Each number is 500 + 40 x the weight over its row's rms, rounded and kept within 0 to 999. Layers, rows and columns count from 0. Numbers have three digits each. The size before them is the row's rms in percent of the matrix's.

# down: layer 3 MLP down (transposed), 1792x448, rms 0.0676, rows 1546-1605, columns 224-335
# up: layer 3 MLP up, 1792x448, rms 0.108, rows 1547-1606, columns 224-335
down1546 097:500440484537458494523445514523537540479498447499499464494577545488519465512554514468498592523458501408524490542520452518535486485525556520450464458541506469463582489544430489453541557470428538541484486476513490530518483491545508509479490478485499489540490493492423528507525526559499576478560532506476483519484461492500455494557519588397
up1547 108:484494450414501464439530477485418440537469533474485549548474519485490561519472430542470548546543454481524445531477509554578453519533483520466498448534486534491552484533555438532546514547484497512480499568585542485473459497456471544451487448536524514539465468501548534485442580477525503493497526461470524476439502467494445463557460506549
down1547 095:504537486436449529519489524484546553510480495477473463512483481540555452507503432464495453473535520565486446621505484478503418445495505527466513515555428447456539454462516502440544573515514508486490548447508412483506450508502502518475532532475452545394487549555471534531474481544587500438513558535509517492489534536441509527514440455459
up1548 105:435546588478464511533564501545556517516508562494540525508449535474517551511495455535459439519469495473514452448495437497585503494453474470490564485466475480499521500543445469446493514577558494575466511519494525464535503473383500540536496551516431506554416542531532525516555510470492500541468516467488545483503502514445474534493539529557
down1548 106:513540476462532457535455546508419472477426489514487495530541560535484467535504485507586459566516527480473493443412505528475569427444547498506451492514575465520499418491485538475456568469442517551491473511506501468433488494565471445494545540487493501466490487458488479478494505501506481512506544518503446471538517453528488527515538507455
up1549 099:481499538500519428494492550492507525451489557509499489459483584485540522483493518550588568516558457550537460491534516463431470441524535495556542468476542535539473478501530480464484554501513510559539478476396498450487533382518573460534455474552459472566453468506463531492490451501434471419433495554483547523449482535498518528433464522493
down1549 096:515466573527468505437498500567530529488465517497495520531518511531590534513475523509565519463490546515501491531428551496488578522538367534540611408530480421482585484486478478445438439505497471460503498450424485511510507474564426502464500534503498453540567527492571541511504437484436479467568537518428470607499429508583497519498482481507
up1550 079:535498406504472467554524506514495552496519470517495467464477408477515475562488538494412549476473580475489526485492541533478483494486454486493518506458539480534459507544615558486535508521426495470426586470498550522408516569520419398415505557517458579534510523475540480470451481489514486533562570482492456529484595498476458564452496512539
down1550 085:506483486473568443497467512535491516526445459458504498457460531586535519507413483453560439508538527529565491479526474507427429514467497551570502509542497493485477503445514523476539491438438488483474533436498551553495512512437557453464501503514509535433407523516489584509447475445541494580478438475474508453440566503488576511444524537496
up1551 097:477545471508486469552513558522555489626512519481482508473567492565539555406472527497452550478475517511499426463451475501536441506447488496556463577522424486527515491501526528464459412577461497478526537523514497475476482517445443461459512474423606519453541428562524403588498497574568511454442518446524434517474513473491502543493463411524
down1551 099:486503509489513398529454510525537485464415524518520468459492469567467522494516500469440505487498486496497533514497496469446472484512503448489481525608516439464468472529461571521498507516530575489511560507496569463441456528492571534529487494493514466515503429518506545432553531543447534491486475523546443549449467531550498467514447495558
up1552 101:419501474488486485536471495479458483492513472551496547466485490492460426462485551519444506528478487520525600478485501512440520459571472492509497479507459565543514569536503448493465478458518502524459496547498541523486541467468557558543518602378513450473530492489538600434486515524459439541543463601458511575507489531513412469462484496388
down1552 101:515512480537538553492535575529593505449521540522463468554494480482475587580472485419488491507502482541456505549477545510486453499479520488474548486519517476501445505489432479547516552399529478439512512482528493528499518509451470454479491441471522495497527493554465484522528586507510458460458506426447495533589592479568505488492524548514
up1553 095:483547532466444515480599515507499516497517483562516408499455514509485495507506510459454519495438526450488503550471525472473461538508535517557494481536472491512542506528479510458514574502570439521550471515517458454486488411498512479521500500507508452467487462520505510491531459541447499554494428533581445508521476551502530503452476501469
down1553 094:501494427522510518497458521443522614564508481502475503529496485420527516430492546496510510550502449498410497517579507503497495477487392494486558529480533513515402570575540564566523528519483495506517466494476532487519488534524486506522527524589520423504523487484482515482439467556527531477485605476547507520553521542549423489493546523439
up1554 095:524482474519558592444467492459482528500557512530460554564549466493500473501485507566457465487501524487500524570510509488439495561497485518490510501477442466542503495494526495498486537466481484505462545565520472497514561524501502554555531509525508479518450519398473460550488488525577528541484520488489515558440471469472463468523467458461
down1554 092:435502514516529476551469561481490480488625529550492431447484482506514410492470452479426521517461513507458540472456531483508513445496498571554501461516523429477489503457463540526486528543562456488476504455482539551539483456507478527505552559494496441373463516482533506530530531588539463491535531505493455504510517456480469454546478473498
up1555 103:493440459451517542542498569509472464509493498463433521472491501516511511522434479571511452463510439576427544467542485479435430520488478457449506456523449481503455533479485533556502507498429542539564526600497490529471469530479575556507460528461553529457480514520409489494499515472525473507426465486414520412483504463524488513525492513428
down1555 109:541542531466452455470495575506496517512449459481530479455479588514473449562456465460505507504542574433481524443518477473520595549406586533473475457507487494460500406456493515513568401487542524469542485506532478499452507511518583450488511488502499607510484494481470533473448484427468583519504521513515632619444480498476549522531474496496
up1556 087:595517503511565510459521454441501455473459455449463508534486542492521509513576439523452494515564511531474409516529487469540540479468550473419418448473519518444501495506501579500478416451484498502541524502535556561497502529459443532537454472467467465498414495456553498522555452524473492480519523472445587498501496455542511500522530481512
down1556 090:525466454516459496505444537509547440414523545477546493462514518534467482522480471534597495487470554472508473520471499487496478484575535419499470484485552501540520523542470473438543477468443533492514445525431525490463452521459522540481479587535514537472516517515476513510476508542420554525447502550528545440489480548543454508483485574574
up1557 101:435450523520511475550501460455519489449476511489492439548479416443463583521472487437536459487534531436489446562498523483476495531486418530535515503529483534527526486456490530502481537516482481447521457529502431519518588464469509457484527528521489566434516535501473481540493567532519435499495494528500427475547510561499508578527533431520
down1557 103:549501463494508572483471502423476461429489501476539471526476483445530503377513500479619536524459477452489494412517558432558470497505487495481535488514546496569486485491524518408510508483545526480561507436495502482505504484460540464508486509517482547424501510590482453415502506515554493488439482553501542542528528537485556527523542505520
up1558 113:514502537464553468456489451456456516537525420490502497538524528475438425499512429501502450455511482493503495439503607515520506498521556503467456479556544550492511525494477561499441587458482458502464527510447537550511486439417456471514439462556461503579524558478489550509536436474423536524474436531499476475487445558462518482543487529476
down1558 114:530548530492450493526506510520485491462487521580549511483472496546538497528468492485494437546468495467537461464566464529501594492423497516449496520488530491501430480497479576556565589483534479479466477492516499496462566568501444520505504478513492426589483568499488457477488464529444493493536491501456491514492528498505486496439480471495
up1559 095:562417447528531487479540518548543501499556471526497612528500495450454453422466460529479514517458509512512494507514505487513517500528545539473466490536520533482489450452495532525504525489495455515565457445541504493487565492501489539545442528445500509503424508504529483541535484548468501453467479447506425512532513480531406492445530379500
down1559 100:519458509528535487565463521435451591471520484453511472527425511525534589552523512461482531484464437519511466537496469500535500495509440483524477465531455519524575482547539521463505585526437454531554527527520504510443483502530541526550503507476420533531487515447498473511500480466500450444484521484497414461525518497481449514457539469525
up1560 108:484512497528504493507429476483469497496427484531464523449489472492490480439482486509538457560559542515485514489485484490456513520514501498474455447439508500515509503506477513465467588596487496546428513522475500531479541545482533463494549439483462456523513550563523498491560446441543483511488562433476468551391481495496520518473512470551
down1560 106:515497507513501489437454507415476414529536517497479523475490466452518509482562491517554485446545464532455462500551530503463467602484562527500525504497477516537555494566532509501507527568510473475488511424530497490493509499439539465521459458479489504575488543559474535469532469494405464557471547465560572466473523462526492549512540426487
up1561 095:463516519525543502548493428489501532522497475494476504487460458439548539555487477516512532495482512519508501525477528524448495554488567437473473522465528537572506459507556546525511571543474524498480473436424557535505455472457462484508455533565488573496456500511486460470454504555442512529438497506542493497482508526512585494470494554501
down1561 097:471507493516472478524505492432447530438481477450527481492481517401516480456450520430527461505477498503502515528553487515461491573537499472543484503479511442495437580550497441485445541484521463513441587487530456442439458451465433523479555519510481527508462547486480592508500497499501525555496554435457496461447498550545489506469487537448
up1562 118:463482508502509545511545496473502517513499509502515560551466379479552485579496504524470486557451484482597436467497523559533539504528471487451533491464464513469504468538480498551457503480518517431513487481535459487505492413514436452450499518485459526535419513531497470550511512516490564430512516486560538496518426491512579499431560525538
down1562 111:549547445475485504576470537573495438416567534543486494536545526462452470478487533501487490539539415506501466495557470518527523476498531507481468526476529482491557477489488461453517524527578462514507525496522531496515548483552531564545507507504515559492547493488517484537441450462495381517538491540481508494563525532481452456490564485492
up1563 089:489548590577431421486498499507545511503505581531521574582565497545475494491538565538568570404485467546460440522482480527490506500450543505488487490518483553491570490548543418494516420496499473514536481547511470566522482469500437529526517469565515470477491481496554494536520483532526490533490478514488495539461531446507507532519540477401
down1563 096:517456547483534476537474511515505558538526507584539463492459478475473447529516442515532535533438400522453452538514525507535459536492525448546517487460467516473444507619530511457489451605506511564434540575482537526530448556546448547509501489537513519503447499495474472472465522552584489440453501503500481513493503461591453489473526498472
up1564 100:518557519507550464466489492476509460472475474408425508491473594518435515544521549469444514524518469460527475490417497518406516457574508561475541481474531417505539459466532523618465521427566501602474540480492528535519561526505439522542531397487569507485511416478438435466535445437460562479415522501468467482429497436495606565449477495505
down1564 095:459504528497542490483489481496475532457484533526482517544556488513452523523522548489501499534528499499531500508467435434471480565558535554464485518472458481465428445494565443617493579543511555567506527491500472466554538569534513553525490552497504438576561539464475473588491437521476534456437489547558526469468445545492531503538429424478
up1565 091:478506495472466483454508486567496494533507418527458515525484467503489593465462549494496454487480440491477520535484463555381503544549565485615533513491452527475429539515575453452474436448533474503529482484513484486542453498467433493486393502514460574444525456455487452541460504540529500565543508567469442586516409504475448540533532477523
down1565 097:529536482499522504444465430465572495497517471528586576540468443504503534518494440509456490505471489517508489504497551478506513486504531462528469528487497512530539593472506555498508512495518502509526518450558536499510483510495488480512484436559425543528533489454543461418510510485490476525462435565466461512554423542504500438481515484534
up1566 088:518480498449416449474536550487441511511526544551458541479540506544503493535438540436465510524511535506539495450538458538476512455547551499471448439506517556512516509588479523487433539511430454465522508531468496521529573510480483512500509572530542512618542570504486461478518471530443479513473514499560477443452483486502552456454490453445
down1566 081:514472484492523485538490505559514465517510524481508513469523507516520564466520484535426535473506540428501487512454577470489479492466480503425438524472568489493505478501560584523553495459515508481433429435493440514490544525500470519515503449510446464493439575438457525541479482458558522426598492558500480583588472539526472437485530537461
up1567 101:503478489482584477532492489477460503546457484524409482461546447496592523583492498505458447483509551513494573396488450514507527477499468541488463525585493477471428520453487529531490453477567493503512481531533474486509548449501546531533524488525509509570527472490472469458558560457455455496416505499513480537609526518458481468475463498551
down1567 100:467528478481503420536515578439448475507503474493484571474512559508491481603490506581532538551467483474486516442533473532536506500508544477553514475559411488487585497452469526523455462519497556551482512532524531479490518508517546498545523453580442555493489490491433522626471439482515540542533512507584439502523559498505512498507550566521
up1568 085:548514537537470476586525505571527489473505575511518523560403515502466398467558498392458504409487449466474493472492552571498501498557514455560549550476503568524461467492518504473474508453518507545524528460497540547464448531556479471516493463597459486479513486493435509546548461600424539446519516506496502503421452434509481487448487473535
down1568 089:582498465534555504456470528473500418426534425485484449453534533520495480478458497574574594506522600524468474483481487524537430505513579589540462527526489509558534526516520490443482487442551489521531550503557546478517472489518477483499481539464447485516503522485527529469466580459585556561458489518482554475620484458493552537565517592494
up1569 090:488539526489456516407549442431534557597561526477512489515509441486499520542520471522539548481507516585502560508455511421506544532429447445450464474428472429520483495512517510480431536510497503494485543481421491480505536557478395523472437509460472482550485492487446467516519443430526525469504488509511473484525516525510493432490397550495
down1569 091:523467541490514429482529481581573502417486429505504459454536429529460514527438557523454532501527520493497510473597493549466514471535484589543485465470554494509501549515459484508538448430510534489460479571497469499440438527499542466499505361489500538464503514427528504538546448500534563573518452499489460542566497445511461485499523474484
up1570 098:475487525515448549501549507484558547496533441511488560468599525501550522463443463456476500526460550465487519467497521566490511442512524542462494494491531524515459507473504575493488468554455534571519412448546495475524462576540503520526523523438520482516496509435548467466491587522588476473568531484471533561484443509477503539437504501561
down1570 102:454497510524478443530500499523447509508512531527473549449516513544527518587491493515479555531532462456433481524444400527521503442465511570498445495460512526511485489520515480502522417499511441488486541457493449470498456509568482514478542453573497522509493494525510452462531540526450470495535471480560515493523434467447485506493507457568
up1571 098:483477438495498509449497448467486492438507575551478510512540514526485527535511438532543493533492446522554468516469484536435490533515552504518456457510534541494563504383428591481474526423538482537533490581481513522530548470507507511490503471483445535531447539502491544446485527519578484473567471433409506477518518507451517508514508495480
down1571 103:531461457470502491440550473520572504489503517551529578498433523506518463506502491505480483528491480450474470519455494518455487517502571524593499515482601468544450486451494523545469519481525524488458483497502556541478466561497510516471474478457409551561467475566499504489499539562496439429454596515468537448414539523434509545448498504425
up1572 113:471378503535546511538564558535523542508465446467534514513496487467573535511513442527537506523453484508486441561516490509485483482481513626504422483523483464483520528513517562503457427515453514410529517516496519480509492564497464572518481524504514428496492412539502481472497503498534520496452457480481448539471533590500512485525478509584
down1572 119:483485519555465487466559514512563498549443498500546556524525501485510507447504515548469476552518503390494495542579546554509586500577476482515462510581539470476451495461526449522518440529483507459512471483533501562514545525491502551477473482520576530563513528475498449418517479516584468523508533468526454554464500428466524462506482432487
up1573 100:464570497460487527479485504531502488486425477500411441491527475497540515482521506504535469498473507525473510508501472547481543519469452457497484491571538503582492515524418541512418501510502485470522437530472437483492463510445509481439487514474457515520420431483486465497461523407503479578492497450527529458523517549496595541559491424546
down1573 104:537421522597517515509448587485520519473431493522505556492468546488545515506416548619515513478525508508442524477539542497474449511516459514483541428491513597518447496537512540517502506511456471534601441544445480475486527539510464470566487428525511409545567467464548433494525541508553532480462520494536525510501499515522538532507477497464
up1574 094:518498509520512470484484456574502482516497457476416456457593569485497491486452519563507513412512535506464492517478533497438490465497481522410495462519507479558504536466611493539531466466549561465516482524482471480511512481511424479568477511469539537474469417557551567519440511439515520477492548497502550533490437549566508527489514542537
down1574 091:503520496490467492556431517521538483578431507525509424481449511542571512501553442412539552494503561542536498437535484479558499562511536457523462521473465540470512578465446516532466431479528499526483570475463523517470501537515550455409541500495578526519531546508519538571525491455515469558499488444463479482506462537509499495466523480522
up1575 096:497525547493547471572479462514494500492504433546437553468489512493479463461436531572458473508477432461460521452553487464554371516503472452477447479489503486537500533495426462448476537578445500559488463556569519437400498482541420562541531534511434461524509474556562504521478551459467457480474486494480560546434507557473523573459469442513
down1575 104:551491495529510502502448492488488498488448464470516465449528405425461541478491521598500525498479513480522549556588523450578477417437513373445456527404470497439424550495440572487505418454480433480475535502479443393500462458568466472505489474474548508514433518486466524490499542454530432469485485530507493505564480495496508506488484449510
up1576 095:458459550567451484532525511527490460433493577597448493469550566578545511544484484485514521463465453507505449516492537465444524495535534449487409473470530475497467517558465420480457517538484496476506470536551540539495494584488535506475495509501466501493391489567548487431460468430480535511526493453455478499544477534449524533523522507466
down1576 101:477426511528381535450496524455451494501582464538547422476479519441564540541485468583492482537515450488502509551502474529502528477515501502520474522479502505472484543408527518473485562472467491569464463523519479520534492444512598475442554524473506510513498446528482455458517507480481516522454471456514502474503542510470525486484499495452
up1577 093:496442518532487463502536455466520527554469539460508449602546466530527548482515527560451441476540538477433428496536520435444495452461473539524565535498486453542442526539598520470459582460466458487508431482510489556533455477522440470513476453512490493434466489454516495538528460478529526566508492407487492483544476485576539542548418487490
down1577 095:475555448548578493512443486540522532448546477447493490564469521538476498508571542492494533525496534588571490497452483600443510514444553439437487519448515568468455501502516492511554472515441484563446528463451574465557447561538510508489488564494555517456545492440492529455507509571452504495459527548524460492454528488471449441528498442520
up1578 100:508489551447486501395529506432491492461528455531490575506532546511469502540505512597515464578499505486425524522520526486463442469512443507484499505442479434520451498590500577512562482501540560468448528494446441458489495481488517497465514529539547497559494495554458462486442510519467508429486398495542597528560460499500496484523503416447
down1578 095:474479437448497490493546510476570502523457470484557431576484538492522520514509449444583513560514491528535547469496561530504459517496488449515471455407510524484530484490363507496518494466515527503469480478516490501483500522497433536464397460434517499475433534513471517479511549488496560526497469422490509448500525514500424524511537488491
up1579 085:534476520553506474578512515450556476501512490484427469505459597500510495456514510497495480434507545483537562443495439468547412486440549404495453544481516405524499482489554439444489519513464452488498472500472533507486496584511456579552605501526514485520525545541504539482529479538457510519422482478507496542510486565524532510508467535475
down1579 093:534494440493458507535443475475467517465506510435481499511473421481540479469461570492413528463554520448484436458450559507493563516492522445492552439530551469523570556446554546441512528542534495482486507482501435551528590519566529503549473532536531499492542508442470502517531569492528498563517566492499498548512402502532509503526465506467
up1580 087:420536504453504511475473509520522499519423479522479496546541530507441505557574502509583490398470483560485438482528428532508504538518563518582544499525563525522491440490419447471490470526494476506465518549521484478444436552448454511498499473510494515480459402538468449552494566572470463500537534485449496580440539512428520557525505486532
down1580 095:533497467550540457517508516586535469458544523449522495492523494493546524482442507510381517544509517462577490522534597526480437405476507502460485461479454442478512554519523482489521503489464439494508517457417564512569522437518485454425546455491440534543511496484515535499435375508548541445450484577524498541552445559575437524514544517438
up1581 101:500550402492472518529513517568553536476537572443548455467417493535498542492443441405500464477471527562477509455466562535413482497493573514539503492518532592495513485487498491471441554549511438465476566431454533435512475557495499501536482567437505471562511533527429579486556468566448533565448531504561514485449548538531494505473419456506
down1581 103:455480508506492555558575562525496448458429443429484515478441472487571460541467481504476535522538501457481490532462495490490541497500494555524446449527557536413456542486506545457587548505478464546456571447504524548534529505528505471467530446422526481634412462497519557478529462561482483494516493523515502542499471533454497461527511523498
up1582 121:499529490538471518470519477547549412453538518488478475498523458539410422541474465547502516520408471499481483532450441452456435524496543431484459480500511521508548500622509464488419493443590524447522549532553535522438496473566497542463538544490459539479578496567487471411540507448490481529479491502493481489515529566484510434528505481534
down1582 115:478566499511539579462454544455468461573576461515494511527513454500492521477479461502526516543542576566481519544440516479495518452465518527455514517425459440537509490449532504526452471518478511486502540494463425518535541507523498481506489510493581592480532555479550492505495442496512479482435499479532519574518485529470490481542448512500
up1583 106:485450442518460540479501488428521451430492527486463519436598536521462433539522491453515463497440493527428570583442470546484581503531512480545459500566471480444488439543471561525522528512483481513545574409513471562606487497538549502472538500584514469475475581489509472557587569561510522541508462530456447500474513504556463488451510531474
down1583 097:436450515526573548541486458571536537499474514493531612498465462431473454488551477568545501492487504485548502470457511478520505460560408570535480507480473534517469472463481526502538462479484513548490515470510556518441528476489474457483446561518520514491467492532526475541541462490515442528471519539548555479518417515465505492528505487451
up1584 103:524485481444477594548545455509502522471536541481489504434510516457515465485496561525583528493472500571508520515534453530529490550509444500510487480493475506535482566465491509521484530499461524545517530468554546573490528464400497449507476496443450511438469516538465436479547499535488575522561453483518536443522579532544550430450555513486
down1584 096:611464514492453476390500488431460463421477600499584556497451467494517570524485546497451539460458441475467491535540473433480478482456502484546438486462500484461467509554477493510603542459549529504499548562518523501535473518546494530512475466538405494561431564522471524496482484403442487554549473499448502503490460496502498458498542527494
up1585 099:513548470470573511497540533509518483526527453471509535489506486558561485416512513456502483488533528493550402517514450459515521489488532409466529498466476442516581514494457441468505577452528557470545493534478499530572438473547481489563478439561435487518495542544499502478475456530508482495507460504473472491524467544511502558492485495502
down1585 100:534399490512556572446545486421465451478506463498522428554417452470434449507499578610492504501506505521466459561509499489486536440490446523542545486488474502458469509388528503567510444493464481487465580488448505477506513509485497473526510495451494521504498548505563476541518485531542500506522475472483480532512590453423590438542508508411
up1586 103:488443557554482602447474523508450535504492487367474537463524486414467454553537436454500504520426519406528559480548437466507506493532462485492462571568521480435455527493538568486580540479449470469494413474569523483481504427535470536515490480492497545492485500526496486443476508525489468547523547459438461507476513508486492493588516543505
down1586 102:465419563511557509493471494502488530537563456495476521492540473549495471461514544412458527491433484572491521468468476542468497526480530532423578490471575507479434494486477530457519602423493519414543417492544485522450562507462483536534543454494502465536520491546534464500572571542481469445488503511505481518551511452521517544499463454500
up1587 091:507556398475527450506476553470493499496532452454523502509586519497528532541492467498526490492505522491520471525516462425561491578496443504577496558500526512443472495535515482562483514464474576508514527489469467518442507544427553558542543567479506497473507486517527479553500519460388461481450505532481469509512494559473497546456516460500
down1587 093:559513469517577502461546474503461494420598502480552500514586467449484542455482451511509426415449473498516420482464531492490461501504501516542570486474460511528520562476501454523441461465478495529459497543485444450492483507511468396561577503531465501572480457507534520587534523456479494488505483434563462455513510552516503535540501447527
up1588 092:472494538446507488493543520480538536508487448428587598508485473544508488460554557478412484523507525446409502465457428478464543589535478441535391484478544522481542506483527539505489531534469539532473535487556538555464445512464429536516552454566525546496490515505472455483447508526536555515513461489520524456488467518454508552480522547519
down1588 091:515495478464476587409500500472517475584494557494510577513507517570467494508537474500477505499468528506556489482461469496461449529522464566432483508487487473498561503471483564435440487590487438528487470458506584590616499479470360526480505505545473522517510507539490485429498545539499469487469451454607537458432477561482523448493506543470
up1589 101:505534518503430512522500564561533395480503490481489593477512493478509583486511572463508571515502552612468615514490527549498461437421551489494501506496450460502505494497454511520500491552475515544440544527472437533482525497524574484485425504486545448496451447490486489490505494485519554557515471406525585516457505460472562582522540489494
down1589 100:481523503559488488484493428519482531528489472471524526537444571484540564469350532543512408490497511508530507500508532414453470510573521500529480469537547528428481501476474521545562473519522452461537435513594555504546468464521533464502548502477475573495476475496556489481522542461553551581499524496520465531522517511511448481548476644581
up1590 102:398464513502498488448526457493527502519389460512431513540551476477557428448532515467439511435440517550460491548478442509505496489475430541477455463407497497585490495519527493474507538563527458472477505533498519486508449498448482548526513575503513477514476474497509480466499441576524530481480449526450586576528572467462496422578501520466
down1590 106:462479546490493498477530513511522553447476551480468466536513484480544510528592530482506379553462565483451485545453482431575518450406507490505488531455461474510438465507434456466438498468464511492478511470562460451495519519524425466516514539490580471565522519496561591480447484553498515533491582480459573559478449510444505540449520565530
up1591 084:536580449561571497461532483553518507515528510505535527483443499546456479409476537454503482473445481476517568462535439468496533422474520468615502512459486515533458424559542501507453487519431491511450550620498448516515596475501490537509497485451556472515493545544457554502553506499508557453489463462551499510481427468569524503492461522539
down1591 087:464471481498459480509489481441521435395499503454416511548570506540543472474488510567539516534562591516491487596541531545494502540545499413463477485541523466522480508537530513491586510529491529523546478464433551523465465477487469500501414532510476513520486474442514484561470518369477505568515543529455506547509551514476502529418497549578
up1592 085:501487423500488520469551547510508484410496505499521498525549613439593557468555554454442448473521487493483454442471542495477509519551418521525511496461587507502472561477457527513482559454571485632447441512463496469521546476480455487481463555544463509563500499477503483492565494490532523544468515484505461548491538413529459473500491470491
down1592 086:550461568487535522534492501490539503512537513546493437467467405475433510465512425515496473584450520511504419477515466483463492570574587476502526513485471550538447475517584475491534455473552572463553423530517526504514480502525456510475481427513469488463476431531548499534560498454475480470517463518566527555550427487491455471431474480470
up1593 100:426462466480587524382455462503494558433501521541465471412533554455468472524410493543462405492518533572511502407600470518452465511482527566544486480494518453558486473479558543512514525398482457466540508505513507501469513531498501494452483544452533536388516513475521466527520503489508559548501480472512459528482579517440507531517519569494
down1593 097:469414515529472532488529473446495487473488548490543491491470414524465483438489532466440464547627521522531513479542532442446511487551541564560520522535513506496510519533557523427573500442529512495579457516536508585395472502486512506527447469523565455510452528451524418547501462563472448536514455559539442491535585519474491506544492488488
up1594 103:412487526518528505494537432546445514514482475540482542492512594492483546482478526489514442567518447514447485472394568583471462470492579546483483465487512458587520550518499552483521500532491504492485437496476507501460500388531495534578424491491462531528504537515470543444563524506477526532408441481539463534545410459485499458450527508493
down1594 098:499510472483479516501538439545484522495588470521481504535438520514558433493441467543514571555468464491529483444475490507528480564546547514515463490493456492499515544563541487517531475564465527481453581533469525424553495479543545551400507451552472481495564557430520531522517465491478471557481497551511511494456501475440434551517513443510
up1595 095:519525558480574562539512490463467476527550508480526493467456449557555492506470408500581613547532497548499538513515420469497563473568562518568532490568444555503544523529527542506526582458537485507439498434542537473475489541478455458498505523481469577442450477483520525431467503508513503456575436472543511538523476447445560502544532558447
down1595 095:469496574434558488526545523484456538486532463467444520487525520532506501515416550489478547512490528554451487536482416494484507490506478447504517455445519429532539495526591468536466492544480552502429483503534475433497466456554454540501479516481473464579496492489468503521596505525423411478501467533500556462527547451414498523429550506487
up1596 099:510471521522500474477551459536531414504485524497508560534549528539499492499523477542526590515577486552485476485460493491478421493475454432436540492361425489564540537475552397467471507526495474471444510477493532495544494481461443535504474528484471495497548455520434498535568451507533472576479433447459503489474474460467523572427566517500
down1596 098:524604506529506509465605489437400429511506457546547512487559497533613532443491545460557466488519479526559562537470477499529517541498388558452542411466504499492414555489470536468447451561522454562482524487446577483489573499523484564506534508477482454425521514525492508520532492522533492484474506476484514463501474535475605537453494523492
up1597 114:503431495476472569444524577514516418420519541460501463505545512528456553556491479501582477506578546487532480526457458541514550516537577417448512450547450505472552441483532477495443486549501476488475599496525494511558452565582468523591480458562451491480495583507411472501528495488514543452509509523434494512490503580508507534546483478498
down1597 112:540453549592473518499554446490578453452515479490493527546470502555469500469542435482464546480474487541506533527420451479514564546499457505454514537452501514548505524391484511497478408494483511406504512484461460544539583543464488465471428472520505500517429531426485457548484529503452484472509488418407496463464518535511495535495496430498
up1598 084:559457482520400496496529523486518468539540493539577528494502447512467460474590482500483474522531455461487455536572474532507436479549465504492487469455515526477537452420539541487518468529542490427539426542502535402488515527531474473478534455507525473525520555585478399491479520491541527402532434491477513480483410499474452508473488399494
down1598 090:472484532514575475520536524536524515405532534469577479531496553529490491492532479574545539572497531541562555510468406488428452543580527436513507566551475516536506531529518555510498529505443559543409521520427518484468450531459497490530497487441461583510508445432521535513453543426479600497469542496486521506550538456447520530534448606570
up1599 106:493545505459577548529522494505503435409493517562510455451478535540589519496628496498614500442532573578525485527509453406482475583435509499500495457505464470547487541512490524520444536501511543479518412471482444465545445491484468472485497518503454485497502522493529460428540534486527487487504483565456453480525582464461561496578548484477
down1599 115:528516516503526532522484529578462518403416491601567433511397479546491520482532492416520447501512518520596535449532504508485465587476438431493494507436459452531495469509536510451487535459547483516534545513508462493463577473589518532425437491444480407528569403503541450459469443509527493534506556520531517536518479510470513414494510493487
up1600 100:470491476493492513512466511443496512550572505540477563492445434504466433521513529505573459496454440448520446511587452507563519534500491497479483484500457449558500540570454517463511475482518525506474504586535486493549499537542487518503509436461462500521482501517554433514504464498576616488533474553492517448475445465469539508492556537489
down1600 104:510529495506544483510480520459462474508492437548484491517495518471562452490518467480511458471526516440498516439545536482551493536502448529469494459496495485522446517530471485602514534464513483547504506513488404557484562438501452557545533525484474483545505472508466562427455420501553543451462490420530429505486564508457516463408429493461
up1601 100:415445513527517460430532509556464576502559480518514538594447488463536491478452498462534469553538551481502432539480525492495550446586479553504474526436517485487443439541542520589532486518528462447526550510517480572485525492524530459492523491434481511543539585380483516498599464524554519481537535539462478527541491575465503528477517518495
down1601 111:495523569535548535453473514547539482445493502505464510540497426440494536551441456479508502543419456504517452538444499504420604415489530488550549447467498507517538483460417549524495419451506545451494448535596520453465491475501475462528573509526562572516548444426452439493427511497489484551496484569493526524549498490582481538568513504458
up1602 100:424463530577536548480518525509551589489465501495483520551514486569577471500510516475469433509409433561485511525477598482508491496458523479494542490443450578491475504517486501546516463552450486515455469515525485532417511476421485538530487515505468524517477409486497519556462463561475509511471454510502431567577535489554463537528435469483
down1602 093:468486533440484511480467496454530470524514550569581511500525431489507515537525479445477501454479473477475467517485454560542471469607403548479443477470469440494522525461534480532450428497460466541504579588546503545628556489524463447543498500506435508541510562514509507464486538546529521510571474520524543479482482473433485572437458480508
up1603 108:506519485524526476490490530521387523473455483486458521512484522526499489421552506515558453465534524477516474490546508483481431487546412482522519427545474496534545483479449544487472507537420480527493476516494406556475563419536470548566511474476507514460529521546476475523481500471510491498450494481486489532483541547453464534445493510537
down1603 109:463512472531482503503510471494499469532447477493524509413529543534523550406510577545489567499567478477554426419579508476512459547562460522540569432522515470529494437510484501456451437502483481507481445510520471469443553610523566538523463440509488510468530457537471541557499486480525569512458556519480561446411526502487532471511572556487
up1604 111:405528449466495548474463542524484569529462543535498497513460527575569554564502492551508455481507526427491490471452503433434568533531517537535436491426531558545517483474466515537503446476478479451540481484574507484576502448504436526506528471501482428484503508509472490455497509546472497510521546454480519565478496527528517513491569484560
down1604 109:535518503540495475404517541515533463567474464570454495538486502528523619523530504476564479511441507454533572455517548484490530542502537463526427554519509596487524491506470467511436480536488475495557510460537448502483436496551423459557463560486517540489506533524543549524485503508454491515462529496520505547434538536433484519440513413509
up1605 088:519515503506465482583546560532539514494469504531528489522470433450458532501518513524578504516517383475506460485500451491501483427593458466532518482531552535527464414482485454473545547515615504494527493525509562497584462518420510491491404452488478526511521550550404507517561521500438532559536518572558477506510438546479542538476470522533
down1605 087:520436529488537525490448504486459500513529462511459482494567511537495457476518524505435559499497518460534529493486448490565498595484496526509486543460464528476473572495478579477500512496476515544489484464520506512502479466558469451521542510464523514462436432478466470491439521475562530444515481473496428568476495479520500408487541480467
up1606 102:519576537457493538516540510479501460534492533516496570532460478538535494478470513405547473513542440484519498513564479489521520508504536461526501475495482525499521503499452529382474507467428514506499522460488492529425480538481517483498482563468450535511494485517524420495446485468552483484522496444447444465523506471493524457475528571531